Part of a small language model's weights: learned positions.
Each number is 128 + 32 x the weight over its row's rms, rounded and kept within 0 to 255. Layers, rows and columns count from 0. Numbers have three digits each. The size before them is the row's rms in percent of the matrix's.

# layer 14 MLP down, 128x512, rms 0.341, rows 100-127, columns 192-255
098:091102099122097128077140154115095105132183112160126201083090196102121138183137160150130114109117101159151107154137108184145130127104086085081147147117162158115150110174089132161055160105129160
103:134200163090126071143156115120113173128192052049153077146119165111152144175138123146186105104166162130127118141107079118107097113086130078096127119126169135145116126105125080172134073113140103
096:118141143120150168098160114081113145145118097105109105160165106163116083090168137084143115081112051132094211129085154113118143160139141099141146097195148120164108081153120135137147119143133153
111:147117129163125078091147119135129103105082149145145076121163107183140062129174142115116154149163124086074176205169133115172207115105040164147145143110067121076113082128137059137121077111130125
100:165147109127115137117115141126130139111145106146150190184104105110165103153045106185089137094178120140146129154081152105131122098140151158117128135176146127183151120186087088078135094120072133
100:169118084119098139181101174151131135097143074098070165157093125103178182109145118211119124132129140131168141124102150109096163129071129122146139102111197104151109124113120059101085101092116121
097:075175099090097110113131089048099110160103124133108091090147128170143146117176145129142129112157147096123138126129114122154092105108173107142158122102094166099183116070178153152146192156176097
087:135153093066165086146184129114121166113083126099141152140139122113167122088038124112160138120097128129124113125087179135117145158136167166124163111151147144122094142145127066165104033146139140
105:078102131162122155149144134083127132072173078146113174123131159099157181073084169091151112177128121109103120120134110114075097085103061115131149153118084168137110156138131136130093156091114146
092:184099198133126173129108153105147123114173092080197143111150107120154166192182213134118132162146138160178180133172098112096138146170129108104184113190112193131095117120183127097146151110123130
104:145130161109085147189177183108070113111126167149122110155151169148139133109182137111113097137094096110137156103148074124111099116096104134128110126125151158097136119099121133154180090149122142
103:101131105176140081097146073106092123112134115161192141112152166070084147118133146166203143081134170141126120106171053100171136133148078093210163129059136150188106147136125134130110101158167070
096:084160177103146123120086099141168112099121111127184163122172126159097177098119170110178110156088119075083131107187159134135138155139091106104132172150121116131159145117158179051096074095066160
110:164106186117151178166111086192174126084109055073123146157109115104073127099075098167179092125072079074132128130165096104092175152110124113117084117117134131063096139103109127143141123089115089
097:103178152080172105123186140159156151123125090128127111148141125154171155134155125114102102102097137171188122141128113121143109102081138111164069124122185127151091129128133068096147165129091119
100:111157099108130156132153141151101147137157134136102151135173138154126171131105136100062126161149140155128144094097025107095072166127166106127181093136119145102151108070117088154105167131104168
090:126169113094103162187134101172121084109115118143107198144126062117120119100071136124168108169131138130120126069084149124146129152123138152125139093138151147105095144147117111118121102154114078
099:141185102128094124102114090098207132121044072182159063113191088127096085162101158111164141180107052149138133123130139135128141107176109097128148154122135123089134138082106104165143114133117147
105:111100107113148103107168098119142148138099178090176103117080110075100178037090076132141147161088137146185123130096129090110118123087092059156081108160143167146159146112164115076107141101137126
101:125088150228183070132094141142085128110119162128140054107130146100132115076123151115168118146114132157093153162095144128140120130116137115094087107170084121145123129096140150141112183173118093
100:093135096132096133090127117163127093092120093167138109174149093152144070106134118145046108094165077135113116123070165121140100135161103103159099131140084130158108172134197091106097074172151118
103:194146137107093152156178129145124203102111205123137113106148167166093154148053144111140115114105114020151134142148129144131154140135161119098079095085157162156159138120158142144115157063136135
101:075104139047140216117126164127111114154086128156081129091141111084130133149053147157097144180151136241099076117120119072134105136047112155135099139163135125143142171099167069126105114118139132
104:132076131152101150105179138072128116095067141130073156105107115143158158124161118104111139151075112081188122051145124101140081186136082081115119131138132144137119116148214158108157159145176174
104:119095071149170133133034120111110126149137128178154061087087147085165133146078078129138149214156138202129175146088125155160170134187121151101103109203110187153157141119115087137116118138123098
099:121102118110186140124093138139124160128121113098103133128154130169173100201091117149093098107089125143140118167164145110142165129109101157059173029098108083173137155099140117162110148114162193
100:130087131130162137156150083088124141129139056131120099185169138117157163149134152068155135064169105084133146130150178100153086094080145153138144138126147165110097199118152149122125111104142123
101:142129152135077118123146170181059135125061052098172123099155112104054152048093117170114099117108119130164175125113147090118110059118153154167095173096133120168141079078082133109088060113075107